Weights of a small transformer language model: vocabulary 2048, LayerNorm before each block.
Each number is 128 + 32 x the weight over its row's rms, rounded and kept within 0 to 255. Layers, rows and columns count from 0. Numbers have three digits each. The size before them is the row's rms in percent of the matrix's.

# q: layer 5 attention query, 160x160, rms 0.0898, rows 109-127, columns 0-159
# k: layer 5 attention key, 160x160, rms 0.0791, rows 109-127, columns 0-159
# v: layer 5 attention value, 160x160, rms 0.0665, rows 96-119, columns 0-159
# o: layer 5 attention output (transposed), 160x160, rms 0.0527, rows 96-118, columns 0-159
q109 070:112168107146180139106117144170084079115112141141126060144153135116121131169138169059107136156160110104155110168174145141102126120114147109089093186168132170176162112123183149129072126079107107127197124129127147111084119119110094119163129143119107125188120134115149160088124107108182104149115065118157116132099165172129162091087080135151188093069128139124087131125092156162103120113052099158182149121110102143148148148184142158169107118117118095157072094071086142099049180211103161
k109 080:136103145088110159094172110111117123133123131137139137078103145124100135095166110126132169113139128170140148090146176169112111146140071086111154162122140140198124194116147119103115161168138142143083134182126132070149141106028124197109129124099052145126174083204119149156091128121090138199140097080162151135100143106038204135117109163171098111091150100089133105126110093093156116060094135147150074111112163132131131176091060094147126140110158145151146111125203126119119119139093145
q110 092:117143086094111130111150123088178104148136128085087178175134088149090122154088126142172083170125134123159128187135086072078118102192163118120180142099053132107152140068033165128111106128149062094087106138141120100091150110142134117139099077150162119134171140117115117085103137117170151130133133149134107166140181146145115120175170109063082152154153153127166102079112147176133119093112127113177054133104150192176118143089090119083153115134173076162150100167172152153142172130084144
k110 078:141156162121128201159177091129151174118094147051146140136166162113096165109091128107086185139119096177116186150075196113114118146108092124133111143135120063103124139136134127119167091157129179086177126171155082177092143068064077102112141107131110090107204136178156097111124091082150117164103116142177133068154117100112147173110094113087127127145168161147129146151140101118123121130098121060125081112125114124142179116108094170115144163164124107097144187175170171126119165165066096
q111 086:103113174135078099140126146164186159123126072113132065173140126140125090059086154135190102121156161089207199171078112191133135151091104029129163133133083109113147149138131137145152136163114094083177090150166122143136119140127137096119156106133108113130110140127102111082108098096091138116154189174129144102130168100106135153157157159072080119122210125082133133105135189078152115141170115156167104099176114170081116132147079140144141145151208165131116122125131148132116095098083095
k111 090:100170154098056156087138204092125090096147118084155114109100141095166067094111142087174113049134098148184212123114100112174193167048062136116056147097112126089189147126079117125130154090123149137109091169183094144172103087105109096116154139183122159153158147158130098095149120124091105111148134127165130166135143106094117156122161108122160177126131125083073117168119178106160120103075142128080143093154112132161141120116134127192128137155131183092122088126143136106117137135132134
q112 075:163172163121170114146100104130099086126125137173129124136169153124180096114116106155026125158133098179125119123104122126132147080156104086105152154105124171139157136092117152086166148122161089141160102156099085158095058122122089103118088176151058109222122146118134126129126149204138103195108114130126144151128095142149130135160139072138063142122038122185052163123109146154080134121154197075076087137137091138163103115124129097148109161128155093113114142113120121130164099196145104
k112 085:074136099155109153130166188080135100171124094125092184058130113152049156096122167123027159118100128168159111152121107065075134083131118119158159113114128198100106105186134104097151076137124155119154196096138141123067148113128162132088189103120108144100158151133127093146093155106159134057142154059165080105108134084123161131138111123120096180150069079105169121139104173155105139124154165112110125160178128139154160152151151183090123091103186102114152127132131095131145125141118120
q113 078:101127106127126119055113058167089186130049181154118140095152087155067144075157148131158147176197109091130140180195197226157080124177132094085097155141105172107114124126140085126076136179152095112145136128113149163091111111147132123154160125105087160120119116108157125127114134149101129138124144116107058091149119133149168129121124178117151082103142100139095121124121133137130089093161174083165065113131084163103127111066152181183161133125126152117174103137143143099153161077132151
k113 090:082144171113128120182106121066110051172139109080151126119139184100093154096157104079136181099100070178116151082094136062142159142158087173095068121102169088088144134143108144118106180201158206084118133198132137124107141122133139128147168108181137127112155109136141128087168105127121141122104087134146128115112169147096131123137133110185062075109154128108107098205144085140096111184127115139117110186074119111134118130145089119167174162171149053088127131165105137132146129138138109
q114 079:136108096132178100151108087138151129127133041092066122162145124089140090138143142129152151134121127147121102079157171068131123138158109137184110099133164170170082125086107142133125141097129156102065129142116151125124160092094130195151146111136140100135121105130147117168101191157094125245117077101088110136120125160103078152109177189195122149168117027133160121102157176122145134160122091138123073114133111116190070162108122140097169087130167094117097143131143146142144088192137174
k114 085:066136102169157070155119167114105169088182134121099135110117140166164144127087082173107141119099124126058122112150125149122186133109159131102042158171189127135051142138163118164138108109125115123127151104096111154167116130151131145149132095130145132088124122154144073132124127122078161168236165081073136080121059091131083121137112102129098096096069048118161119143118132146120163189174143090134178108106118083176096150190174104150120130122131138110118176145124140153094139155178148
q115 081:040148168161153121100087068139049066107114163098097143078118116103153085090140119098050192147132149180137183182188104104161112195135123098126141131131098128153156097179095112133120079149102156158198157096171087159127134165123136165088112133159128130107141154144096124164093109126176085098078133150133153119136151152202104125065147140130163130134111128118121155120162128090084141140138106124145153083151094160158155172159140136149161162132125154123089107085097140137077196153090102
k115 081:125147182166163128169110112148072118179103185146128110154133064120143133107144145093107186039137078110139110152073121077148173180076151172145160149125089161124065091093167117133132188138179152105182140122120091157105118177110126099147137142116141099101171160148168169113126125119164089178146144131106159171092097134196127151075052085117110107150125157131172135130120126123159153151110147118125102112093030125154117141110123151095121137071097144210122106146151099088117141102096096
q116 078:144106143175145177098097170128090090145088108199134148078144135133083179133085160143101091114095144115078077143142119126157137120113187121077148132175173140158129123161171133115158168181127157101097134059100046128084128134154132128103149152159087147129142180071166126180141138119098122099063119092129083097058133145140080118062094152138153126108109139107127155089140103185114166133172116100101105152117079159120166145118146154136224139151105090170100138112172140123198134135103085
k116 080:174119121152135146128115132125136150140146119135171116106128082140147163165130160158126086129082156070168149146115118193080168058157083172124104107127119098142129107133134092192102065182141077125109053085068194171142132121105114104132029153158103142153132153074173159093159137131142115120075121190138124140068114131149182140140095052144054128101088131148141116126092114130149179124125140087171134129129136198184122129084094146130169128143120092157138144170167178165119128117114119
q117 084:113135066090099104168160095081158164122143179115088099139129109109077103199130122130193107130109184151099153091111110092062172132134128152109123103156072173073128148101074145132119089092119156107107154143155165105133128136106148161139116102165175158109129112136058081087148123106153127097084124134120150118171122121130161096150169121101122076150086180103118140084119151065176125102100119107133070139155171157080145094175107169103160099157163104185115185144162143196141168138103213
k117 081:125145130122138161125100066130123154143125187131072125119147160153138130115144052118123179106161139187134183241172132128101092098120078123163115125169085082073076153112138149129125120163094112165121143166132100146121097159157160068174171147087083097145128149105091125174114093177136121136127077118135130098104137179176139178106146163149112162147155152109115096107103116126079109179102091182152108159185121099186137101117148118097097112113115109099091103141013082124120154150113143
q118 084:116124130134110147091131078141086101139132147155157143092165154110079178127151138148113157150157102139075183133177125190109115029117134162108119081085130064089131131174130107106141141132168167111143134116089094090104045180115112146045191179099111163118093152124108118180148072089142102099160198156135152150108120107134119119124086155117148082112137153210113104185114104110165114133145120122138107141156133117068119141166145077166121114146118156068199199146138147126132147107148134
k118 093:126150134172156108164150107111192134127151133119113156110129136141116160141146135132080066162144177128106103140065111097156098136129172125097089175129100100047111132144121157121094184186156175145122099143143168203109101197136116163176122104128122117104110108087153192116158111135182113067113131186095121160110087145143109172141079061142105100166133144191111091107158145103058090143113179170124124131082068093099134133133110185149142108084103093149121119081177150171131105067115095
q119 079:173139119151103176148089126181184136132112070117161127080127153181108047097178104116131124080073067142073181150114074106164117152095135173124137123142153075084188139113146074121121146185171159117100091113115063130189178136165172116103119147119124112110121139134135099102139116065159172201083127125109186115109158122152146120055104091194158117157150160124145130156152130129145149101096145123116167095146134101169133137101157036111149150109119154163129157110136161134086122145109151
k119 083:124102170123164120081161131092193088076113134155084101078103102172123116159127166138141121122148140151125110157172099151142050150138166153124174115175097107135083134125183068128096165163170131167111121179126139175162105106117135124147129116105076154117112154126182173097200153128155125173111139108135146078156094138120127104075183124073101131097133124115108176115163196096092070137082093179142165152142105106151148141130066144145125178112139129173114105083161135100051143042153101
q120 095:075051127122106107172100133125082129164192147104133122141126093156177125113131134139102177154098154120137101064135174188154172137108081149137124136109167123136129107150117135110215135109071118147131068097102157152137194137136140139136160119038138171109125149131129129172110131133107144106140104140084123113086098179128134166062142163209101110135179073123121105105162108091141144128195095098117115139127112118087243192159144125141116125122125145103164143086128121091156066099127083
k120 092:158033075182187128181099129097087114143203135119109135157126065194181124105179131143148128138150140094168105098134124134183149115090143133149108083102113153199106070113097118157166101057077099136155118108110167127135141137125130178124105136103093114138142150116206106116081055151124172143151099179143117128076126159098129146131146136159143113125078086138130058082161110136179147164122128143102157135096121112105164086120058119144115139114115096131129157102122137130163172203136095
q121 091:088150153145096140118083140156025166188094125120143136091132113103159195125130126119073149160086145090127176114095137165158133174119141089122068128119135128130144142129109157134102075134177189116140147103148140150091103164122085139079157148140150138181109127146130178139146129122086101114093096025124133140091111119135127062178163106185167062091075097158122153108142099130150155158148107081154130097100123135206132161156163148151190148141116118106037148076095134117111125145157118
k121 082:141131099105129145122131177182137135135066112130127128093136101171120112128151075126121128175049135078117107121144162126133119126117150130118137136090157124167151129169142114155113156104137107163089181106086135069078190134128119158171087143058145153161117209078163095168137172149146139148130079155196088176063111076103123134158121072171139135086079102136143103151148124160160104112114118116181167091093164090130178141117167078103087083132169107140165083173117141105145147036143090
q122 072:161127135161124094067153134130164184095136162086136126131107089116167084095143127109116088141058150126199185144115135156127097109121170089144127111190180122181095134128116070161120156189113197126133130112108116171138179150104131139134114095122157146105100204134156115101131118133119102215142058094119133116115091115106065175111065072165169170143151093117178079065120117139084123129070138105140163101137113137138129123094182100086146143129125065103055146135121126104148127137147160
k122 095:114126131096146128140109151104172123144092173173158093132154112155124108149105142141153119165153133084113081057116116158123144147145180198124050116148151162186121147093105132086194154143118080177136140158137104100122170048091166110137113165110086155168143162123093124075100105094086105140128142123113178097163156114066136134065185070117105093116113174128122135120159148168125071153125111074197098126079089154160076102123117147143107140143165164099106124167088132124048141171170150
q123 093:120117142134156111170090127152067154140075103092109141078150103176193160083165192109146157107093132134133123095146137160135150113053120126179140145137127072166156116093142092143201068073080179190114139119142076149170147123137158130132115145094083153090122177131170194166085168153105140133114078099135112099131105152136083157087139168147095141115113061105098156072170127126095114151187112111073141094187082108188133153110165116135104139134128149138102089121115110118175078109105154
k123 104:174081122157151080158165119114070132165156165107078127150116107140128155142145163116139149157106035115161133102147143127168118179107085167072104164149119178125108106179110132101156155106118151117160150135126149082130129095115118096140052110167131134113200111129167186105113083101110181114150186119125121159166111178114142058080121180124137095119105090150096084158114099166064111139192050088144121108097072106106115161185117166133166095173121087123172096142109098151174130135113113
q124 080:139083138130129161106151120154230106110091085136091085164132113152121063138130175150138102125100120138135117097088127033180106164143114125126121116083108125182122135068110055126105153095104056136146116131114197128113152096140114145180098109155162141167157121139171093125097146103159134170132148156198173104179130134143113151100138095108088134107140156067130125192178175131192124022139188133152145118078106110118132170165106108124144132133110149171115082127138132125082148135139101
k124 092:103145095107101140164084133141109150155140112182185088082124161068172177152149172166160172093187112102112111122116157204119171107154157174152152078097134080142114134071126097149091096074126169048098156121133093090104107139125179091087096167118155123098175086101220129138107098148132150141147160049084117133123084090154117108097126121112132175095173123127105164118085101075119114133128093114145102162111187176172164108153100133151161142119134138167135165121163162146110087124134109
q125 081:124126127202126169117110159129061083185137147181101122126113130109073181088161112084108182156146113045123154079122125176087094093181153116093135087120081140162107088144163188151084156095145138129206109127088125110085095097122107137107093140121120120113161151140148171091098056086163077095145095167125132155125098147173150107191118157109091118087117134123139159178079141187165127123173126113148125123097122180075125106120165137124111109083137132122163165106086186167105136107139093
k125 086:148123120100119155155147176137130165150188110140183111144170105097152089116136113167201151114187140077109064107128107120149149119097134147126159173136091120116162121132157119158180070127088112167146136145123110084144126098189089096085089107059078139153144154077122113161125152125174110127082096096148120181113110117147168077141148104172144165126115181117142148127096120139158166040064177134162110081068207145102207103161151093097133107133134080127098065120130136144125111137145095
q126 091:152090105100130121094160099070190121074154117158179149123141118102101104154167117158187045132111100159135111162111095114056103061136095139116159149112134139099127143044138160159126148122118125143149044161159149081160108125096085185144140195145161124164130093092157135096175122138100193161114169162105161163099175098078156108148112147124086128116182189159119141143118093088138143140115144159127091167072134148092093106119105071137150135123147138135158140121110154166051127138113183
k126 085:141135096130102134095173118127172113132089087085153068111164161092136152136103151125141056164179133155050152119100146192106091096171136094117201177135170123073113157159167137126108106111131103129107099129122090187153113123126174191138166108112135076112051063103153100177168157123180103124128114118168121080119107131129119082113150149127124170180178071158110135151132176076102100135100159155065142146160115118090157081091136098179131110150140137165186103113179145132140102117163154
q127 081:146134129142130144100140145141159151108146133159103103124076189122117107120155083096158163072171118159090147147132081140137088111145093142102186093146137096100078172061140136149065143133128128129143149138096095090122125146162112104161201132142163061137175083153140106085148134167120096112129115117139134111173151163166131125128091063132164119122168179072145134116099136130082031102059153105187112214197174109124096146138138096132125142138116127114139202145101155101077101132194167
k127 085:120203140113132168112127149146180134123088152125124113173106150117111142160140125138154157133139162152129123153158096138142098197115125131171169119185139065062139175101106092126099189128116085146087127191164120147105114097147151078122154164083130109111090071151104148118106146150166159161095112098104114104159169129103140090084132152119123083182167138127088143155075161096127059131087122135158156136126059153157136130124136147156117159095126192068121146107126077082071074202112223
v96 115:130137140135171107123141165123091155148097081149148149157142099120181094106087122087099138117211128136162096107133102107128130167142135074151167151186092133161179095104122131081159136126094164170175142120152134106081120052081139091120096154167122129132154118060107145174125138115152137115112122109099230143154116156120103128172107094165058101132114122107137174122155123169099084110084099147108108115139141116155163179118113137067190055059178181126108103106194141114082150090145170
o96 116:158171160094103158170130126160171109137117115150152104072080160114093147155169139182148027074128095146105140150150107189043125091147126166114097172136114125130090169137132093112084106126129131114126079154181118174127141122158113135154157156108107144150115084103095141081141122103088132158154175144166173113172102149102132115117137128129126145132109148205118151162094062094118150099139136171104134184103152142086085138078123134166104107158066150197161079153170053131141093068091121
v97 104:140134127073134142114130019096103155084091128108159134126168098091129168123063173131177164138092122070121109186152141139118133138040135139171102158047131153099089151130192141159096083146103174139136112153077063128139112076090141073110170167159189180105099145140092106155165082108144148119161169119133123118071167139127178108118122121113121118116135119068185118172109107140154154133087177156099110143169124117184080113138160123163130134114142116132145109102183151104135095143136095
o97 107:154162140129110134024151126105132118145196054155170157163130193135128124187149078144140160163174105126130161092105111181098087100170129189140145171180071145150110115099100162131147196173173107103116119160114139100131125062117060104099061121076111155119091141133186110142128154159114082088139119133134132137165106097100178143111146095123096137124133153137129107154157129168098149146090092126102125043100145146109124137163124099075166116097125127076108179148070121148158155123132080
v98 109:130141182170190102116135141141199137168050124125084185101153065130089098140138107110098157177105030126066118123145173100116090167153166160112129122065115180096129104152100158127134149135124149111130123136147119157134116138121165123166124139100094084128151157137129114108079143108136148139164119176162143118139173144140151170156113148077197106076096159175164130073076122115075070099129166113100117139145101143112119136116203079119080137124078083142097151068162158158174135127078141
o98 106:098137180140181113137129080135088133138159105111136106161146132101180173143160106080184162109133143102178181161145134114175146105033085126191158166115117090162143120134166160130142048119099160172121132139111177119087098133140147132095136071126103152076110148136139139098082119119121181081153166136141120113144144115109114103048142179136061116112176100144113075049156129100116129183180091098107113122143125117173140179137110177114173118165172100118092104158120080083129144094083108
v99 107:154171125138108106161153187097083183120156144103110138080114109179121149082070093103137089133142170107117093129164192111115155157129140119119101136177104088121057121119130121102155123138080035102122098180128117118146159072159103132144121147129124154129084143118118087121132101061153147173148100156093119130098107134173166101132135093118082142104115133070096127132169164160150159131164114110169203137090110195105106163098212126065173176159182160098142135167099084151128089171088144
o99 108:129068138111113110134112146190145123145137144142106150133110153127147130128125161153082111122091098126127143121161068103210094145105115133175125135109102130100131179134119107101049155143124116101111151135190134137161111131137179120066070135143163142144122101111117141087203109128104146194035154107122086122138175090146131102172144110138093118187102096148133155160130050130114140135060131181081141092128135161164090076096118146132152108139103110160142158168171211090101172066208131
v100 105:101178117136055150087135154105147155095109181156154136064102115116178135118124143168142137119101129109130150086066187086178105122120111061098118133080141154170145146155128108130166197152144053096129102147103138146118133104145170169123135134147111150085156197119078119096137101189132080135162192094120107118131110032096123139136151177126109160116078104117123103133102164166189104105156150113116135097079135217092167131157160092095118158168131114103189129172133142137152119132183131
o100 097:148153150137113138134116121179139157106125129094095128170138157068153145111083110158118128081119176132109137112116108163121114104168153110074136100132170087126114168161169128156066093097112135209097219132096124096122137095103169104102059077081160084116156114143140120176147103125181096159111070103055086137141143139152117099106101137138205115133098184116142160122169121205071115078142139078125134130136179117203064134136160140124148220140132104125117116145111163118103144137138155
v101 103:157103101165160174100135134190123114113205113064158093162108134125129128149209149133137110093192145120156141064132106104111126122138095121142150147148102145130135122144158110085068066121092118170147133091124159097146186061102157149071114184189089101117136037142126192102186116114090114162154121065119113135154101097128107123186045178087130163183151120096156126149145137127107107115106129165141173153103095138147135098096175094129129148128114120061159145162143108135102088122103118
o101 098:118129140127092110111141125151176144083084110164150080120121139104119151113098155123118098148089102078073171116125094158122130109187117090109141111084168146075141149114077093101131156195102114116112097110145062153124086136143125165110095145133080190102137175123080070130094131166211097162142168118114158147144087091199097193113151096179185177144093116187162167096111144191145143128093144068131080150150181167135105125119091069104134149111143143145140086191166136132127158151148110
v102 113:124145168156103135162159133122094124083156134146111100174120136136116146170074161216137122093169208129092106202113141106145169097092190123160168120117113096122142113160138140162101084150111166147144107151164127096115169164205104128086172119125076166101113170037164154092157149186097108098113106076129034137126087156122074117127133094130149127157139092118084140186129098106097093142127085180133136111115164166074112137130085103126153108116150091152122131117101119136155060168144137
o102 107:157098082105153126134126138141141183112122155147063144104166111098111109125166076076137112122104110113110102139139084148098159166166097093107112156088126161146077096107119102090127178133159083130127148122166182141115075041135130087164156126128160141127101094143095107146165125126120161155148076106096154123122155155151120088111123131151169142155120162160168119061077143085145182153091136166148111084157054128183156173151080169103115143061178189110082170117121142198096170142186189
v103 105:100195083152083176107116122157080092147105095094074115156087108155149115117114135140137082094126165107175156176165101137114128120148189079087111051086122084153084109136073100148135143121153106082106158130119123071116069190142159114088159127121184217213142112057145150146113108183135130127089123147151110162148159162100140130178122146107104138102121121115111133125099089132123179143130100154078115143152118173143138126076186110134161190128098125120113138084113109113193138183163121
o103 095:098097220204128085128149187126123150184082130075191109080118213153152108145104117134157147157138120112112118087125190172144121059153075128110107141119153046099114169133124145112163134157111148100103148119152132138203180088129180104181186054108174111074111080136139130129104118149107141132109124122096098117176147153148106119141123155149167120085165123069080143128073140086165119129064110154127140113108118112134122135122102104114125101159140112088154143138089156139148074168141142
v104 108:139135160125117168157106166132131092168153148164142130082114081096205151118192126083189139122159123103120160160150112104071125138118109157143121085110096129109122148109142095169084089107152181169125142141146113114092121187059124075109145127153128087135135090136123096150078162113187145089185102179114136112031148147169169103129121138156146113064145151121152138128075106122112119085145097102141104045149092074183113129103115136151086150133089193187149164135200095153107122155161108
o104 111:111138132076118144143109138134108161178099119158160144151122121163059147113070131202179108193154134127163148096117173153146107127101081109198181129132141155138163164142102087152157131103096108084108099175138089186090086097166065159123122073136090127101137096146172134113155116190049083131139156099166112100141082149074098129113161111093088145166142128094052115090116167134132083142144149095147082160131132162116144099159183119161171089157162106097117111112085180155180114130097120
v105 104:132109066165110131081137136133102141111163111137149117116149161112173110116068108064131165169136152105129170124103102155132135140125155107123100100114100154172112126084149165128108108138130128118173141157105170125125096084104112178112119149122149139164122172148132096120033161126149133193124125174065121096147116062043168165195105136113122098125181102129162088163133189110079161091101184147185164129132122215104113126088152087125112116083143112076161068111147167115215150122114104
o105 106:139174183105099134105157094168183107153095098103137063137138171137149107148173124124126105109110127107101142136148120137106118127124197096135120099156118135127123147089116140140160153147059178124086186068120110162200165106125138104137090100092193119148066144096102131114185127096165126189056137153103156183160113068125116160111162092123090133158134138079129107147169128096119063133057041130083145120176142151168133194158166130102140115132092191103107153150121125128081132114169095
v106 103:110129086129125103106175187138083137153113174133114088141153119114092150178144113092100132134134098134091085135141185133109154120121125122087097153068136126096110097125088140130122175101064140067168184115067140112085141104194176076107136176140208124163153163108138109118124117137132129140130148113135119116196140151118119129095155146062089055082178140142155132126156108103117160146167052136139150064133132194068149167149150098124115133199151123088134132161063104125148106180188170
o106 104:102066195139156149154098165123110126132153088088053102116103153163159074092158142139068090108133162108162158085126106122134136151158068107126125077087156112211114138163154141162143059111115122138070148146138116187187145116109101126129163126098088115132125167195147098181102145121094142147115086125127109081084101126123078149139136135140145231152091069093191078120130134117123160132189141176111130143154131130173136114099146135114111133082126122121156162110184118131161147077139066
v107 116:141105149158118108054143085128151114142073151098121191110148107109158164136110140150125090134060124173119114106139168131174101103200147145088082149125122182148149111180068111189073105202116159115096112077120156127137141179138110093122148135107175097117113136117153120123169092175116097123089122128170141124210156159141051175137131164094167142110148124141143097117118091086170127128127062060119154144091168119082116106091159079138049132125086095102140146136122135181160161143167130
o107 120:097115154138155149225107117144053122139156117065095110180133150137146129096095100082182184112131116122077103152078136099118153139101083140156077068155149140145120094134112140170167185122084156142160132098137086109141139080139184185162148083114124155088126166148111158121037131122174138108156072124131138127124071092128129097111162127154136154123128088114127135130089187116123137164160170122102179098110098185154117173132121186073154121141210113169120149093068148118132098127102100
v108 097:142099101122123166112086119056123101160193110151138099164137104111104052154139091063144178148124102112171169198131051082106129128089131070168160153154123106112127152126150141095147158095110156134120136171168082168160146098131066134105105163104141134130117110117148133136162145097092155176127138098179125060113079155158116145102127132058113099181104115157129190146105125162100149123120121162121156155144148094146149104149185171120170146122161171150109093140171097146045161119063195
o108 089:124140083135132154142120112154161177139149083168145128125159119184151126168176131136112016139118118113078051054149144141129096175160116173147113147142171167121147071117106155113139127134097103134158095073138163068143106115122126165200152145143099153118076117114128051121129106137133155090148162126111172124133126101065174159155185087139090107112155160094170143138147139124152113149135181099147090161133167110091110077147185088079143118124083095111145143164125081147181075059124133
v109 104:148172131063142090170112182107102176102079161093095107125109092079154147153162135147113157131101114098126136126111136111092132108144146108110129119131165160074124154182105089124139167078097182119064157127179105068104183108112099087123191209136133188141134119127149129100149147166090159091178178139112099112094116092136136084089157133087183120151178121070124160105142097155100065111133153199110138129147151121178199142099104112119094160146208117111141154170101154107137181128137099
o109 093:107072084181160176086142142144201115160117123141073096119151098161095139079078146138178098103116170140135198151133101191111133138173107159121113090090110076202106135064116153148114104097133066144157176134113120175110143130106113179116135099146075120175167189170101074147078119153146126133095091129159105122184098180125150111166142136132126074146086154120105149115145126098154109101170119121125086085105105143124121047138153148095153135131168176089147162169120104108092080124161175
v110 099:173172101132095091145150183099096142134086118099087144127148161159082149145074117114162126102120112136200151201134159115147184055113152065137093102178130114153160144092139095101142142119131175112084189076097151142144146151137089064137136137166119116096076163146119138117117141166134109148147037225144110087096152107081195090134126167099109142133126132116114115179082119133131132142165140153132106131120120132168134056106117191146100126110112149095127176068139047114134118143131145
o110 092:112083118138141110199126153142098121150137046129120118083104120137125068118126161190151205140066149158107112117085195142127130148114103143127151114120094177108157073178149123180148090100134144124135108128143128088099141155150116137129095099116152102157167096108176075111136099074127169107074164163137144087124131103121123094118210105177073081100118130132077141108156135070135154108084074077201123100139170182116192125139115086163121121141160124183172139120101172187129116132171143
v111 109:099145123138143168109094112125145178072177080112182149139152105106132083072050082178077134157154136132178144115118162172158141131086086129159115075192160086163160108137156132108111120072142054131096081104069167084130101133160112093123118157092089154101129117156140084130091109073152145172111132132094119153118117168119136153147188189141091166150155127104098119090110106158138144162146132124108105127098119170116077113118181135139219167105120142164134162092195122095135191098119105
o111 104:075178115093111104124174107128052117150138168128111183137161205153132170185152120136084157126128113093096059126155170132114095122160189104171169131142161116103108184081094157120129145131152171132168125127163107152094109195137102163115148111107168085138034109104130125129196122113165138041120160128106104158104143105104103151109091135164083083132109121137067127172141092085139140113042141130146127129142113129181100112108214123127148133147087140113149108142094113147067146137131143
v112 114:158144132162118145121124148149155156142152142196141069127145161073089156142119135153077095110141180166086125120091142093130180100142161160133131148121104105128096126138092109143110071200163159083173174137074122100178100116167103164175088201153118112121126171112194107128161108137074101130133114064183167075105147135069127120077161110101080139127178158137129134142142107158076083171126059155099149092118133099156168129192055113120120098119126094166143148094081103131106127164099162
o112 114:128079157113109116095127123151173111123141104181113128128096076147173109151137199059142103164098135061157097151086113133109150159120130090122085126132151190170161158115150135089088121115102126173101139161175070180098108085113118075145155160153141168180133121157138081086119138140112192110126110166170151108129137055136103136096192112089134106119124104114147093122110240122146130125113153147231161155180117155095140111088124137138142137071093112104071145128087076124164119113122155
v113 106:151155109104190164136100149140106065134136164084137103117148093124092148161154118080089131129173154127146160131197080144124149132103141098126136124144173111192126100197133130122128059097103148146135175159186145103111119136100144147069139138171082171214106148141123107123135163101142142100065120067159134146171101126094105128118073044117143146114093188141110134117092136128059105126078153058090109105134129191102092159138132154113058093105189172130097156098106131105106162146120148
o113 106:145082073179112098107134152105149186138089109147129146094122104140144148145110178125183073106112132117157147182153108137078105081162108152153165163133117113125074106084095095122175138166089082143125103102090092181147100113149169120218115148134129133092144144135109217077122162127138133127172149055108122166077092121096084174134086202150119098150125090121111142079150120128124088151179069125177115127116154100132191133091072143101150113151074160147157154170146161143185116102121143
v114 108:157128115172080163136132087131107107061133047122146080079159160132128134095098142194128145144121139167160076120112084124111119120115140175095154122124166093100185136116128117150163060084191132097092198144157104131195100200177124165109114134162146169140119133113149137179136132107142129172128131157118105137162130103089156129107109109130085166125097074163119157128132130127152170150090139140069146091141074095193107067171098027144112122087092122148156114111093103178175128142152153
o114 107:124160073101104144134153170067108104177168171169175149115142174095117110168132093078077154129194134112133111145179167160145159126100159136135107154170122147093098099145156167094128138173073086149096076103141159170122132129114121096113137093099157151143144075115084110081119117101149106092112139128088190157077123103163108177143141138194130086193173185101151079149095167114123125123088083073148088115095112156100156115091127104144117141115094128077133211137157148097143092209102124
v115 106:097159173155173085110160198142111138077101097085138087127134113142081156164200127091089143149124127124160128082159168075074118149092112131142160088120099138114137130149122134114105117127149160126203104158182117117085106164108114102114110113103140154152107113180135145102138134084141137140120174128168166176121050154164145130122147059183067103117046173109134107064136151148119144128128130111100124166182153178113130148131084143078080118160122146154180173149110117170037082138083116
o115 105:168053119115144159103121129126134126110146149173164120172150125113169157128077132119121099081129176195118101140068064130087148079129083115080150163170156154092186111202146140131159142130115120131105109128138125146162081165118138104103157225148047125106097131115071103174166120141103149082130162138087165075126190093143125159136100156110091141185114111165104153172144145129161108139160161169081122114112112096151117066063086157135096160120172127104120124134109119073125143055138130
v116 101:107105093125133091104097169123087109140149146109126120164134172079091116128181099163114146170168143087089100167168127101115136081172091101121131097109145091099085146140214088168073101104138132107119151110082202102132143161092146125109184137154122100121131089128159162127131081169144123145118134039086086084120165130205119119106104152137114113191107140132133128089107134139221185114210154074141160106086139146161115103181160195124148130116175115162093119157129107102127112109170139
o116 095:118069129167152112165077122095133117109109157112160149061151082115184137142135211153101108154089133154106134086106103094184139188128141132146112096117157124117133133189049093131136138137130142125112113153113112139121144143160154150079162180142187157116125138192087118187148161133113102119108140109077090145097070106081036132100130104146190187162086082159083133153153105165105181150132149130129066168117071127094182134098123096061147111155113145087170114137126105163126126164131148
v117 105:167132100117143108160125119188081135158110091075161168198082118122096122173097134113141125185141110091136130173148115168069180198097116107185111176179081082138087109115131173126106174159102188181076118106145123116083112162126128072126126129083142076149063165069157136066137144077139148156143135115124139128150222190134099120152118127137130119123129157118115085169153060114134112126111112165153127082138114069123137115128144139095146130193147107123137121082158137106091153182128150
o117 108:098097139101142128129158102066153092157137135146068092145194145091125137123169165137202135102101080077155095099072165095156083091157109157146155121110133188140142103092133108195183156155162097082129096111133160111143124076156094128123135181159161119108143115158164095128128138142084123091126138190156161151115113047113149114153147198116136173091167145156086154128102151072158174158145138137084163094086101159079160111154077118120190109079125129123145054113075125110155111106123156
v118 108:076109138146080149152100124202139098166117163122123128074136111056132163181129133125151174105134154147173099156141100126129174099199100150132152166101149145132101111161136104165148137124158096113168077067151157110082116125155135134152174129185127132074129123105128126166144146118128120105181183084064128131063145075112119130095074160177139150115183151165106140135105112085141176070132115119100070181115106117144145133137167077149110130108093110213060125100141128108203064134110120
o118 101:226161103167149139099096124097131182122120093098114138148088151072132100122116112167112156107114164165139167170132144130176132156112124112149129180136156107109116135128114143140105068137177146108123120122094084140072128114083140124100175114130131090134127106125180189122072101140141047154148085144142153106112104118092079106124124075182194163153154060171128120102058159118106130113104123073142116124143170097167134196198163086126157104098117170117067065205135129101157131156134137
v119 107:115174135145092087161144121132026135109107108110101124155107141084126141093012133108169148109173099139132103106087156129153142138091114140138131142136063135124098139123140097071169154192149131160144101123118118127133097127146183101145146124127114144175070125088100117130113129134121085129188149160136148202161165143138122115156105161145123134151115067093111179145120125164166159191160083149108108115135126105177152163145068074125154142106100096190124105154065035126107114199089154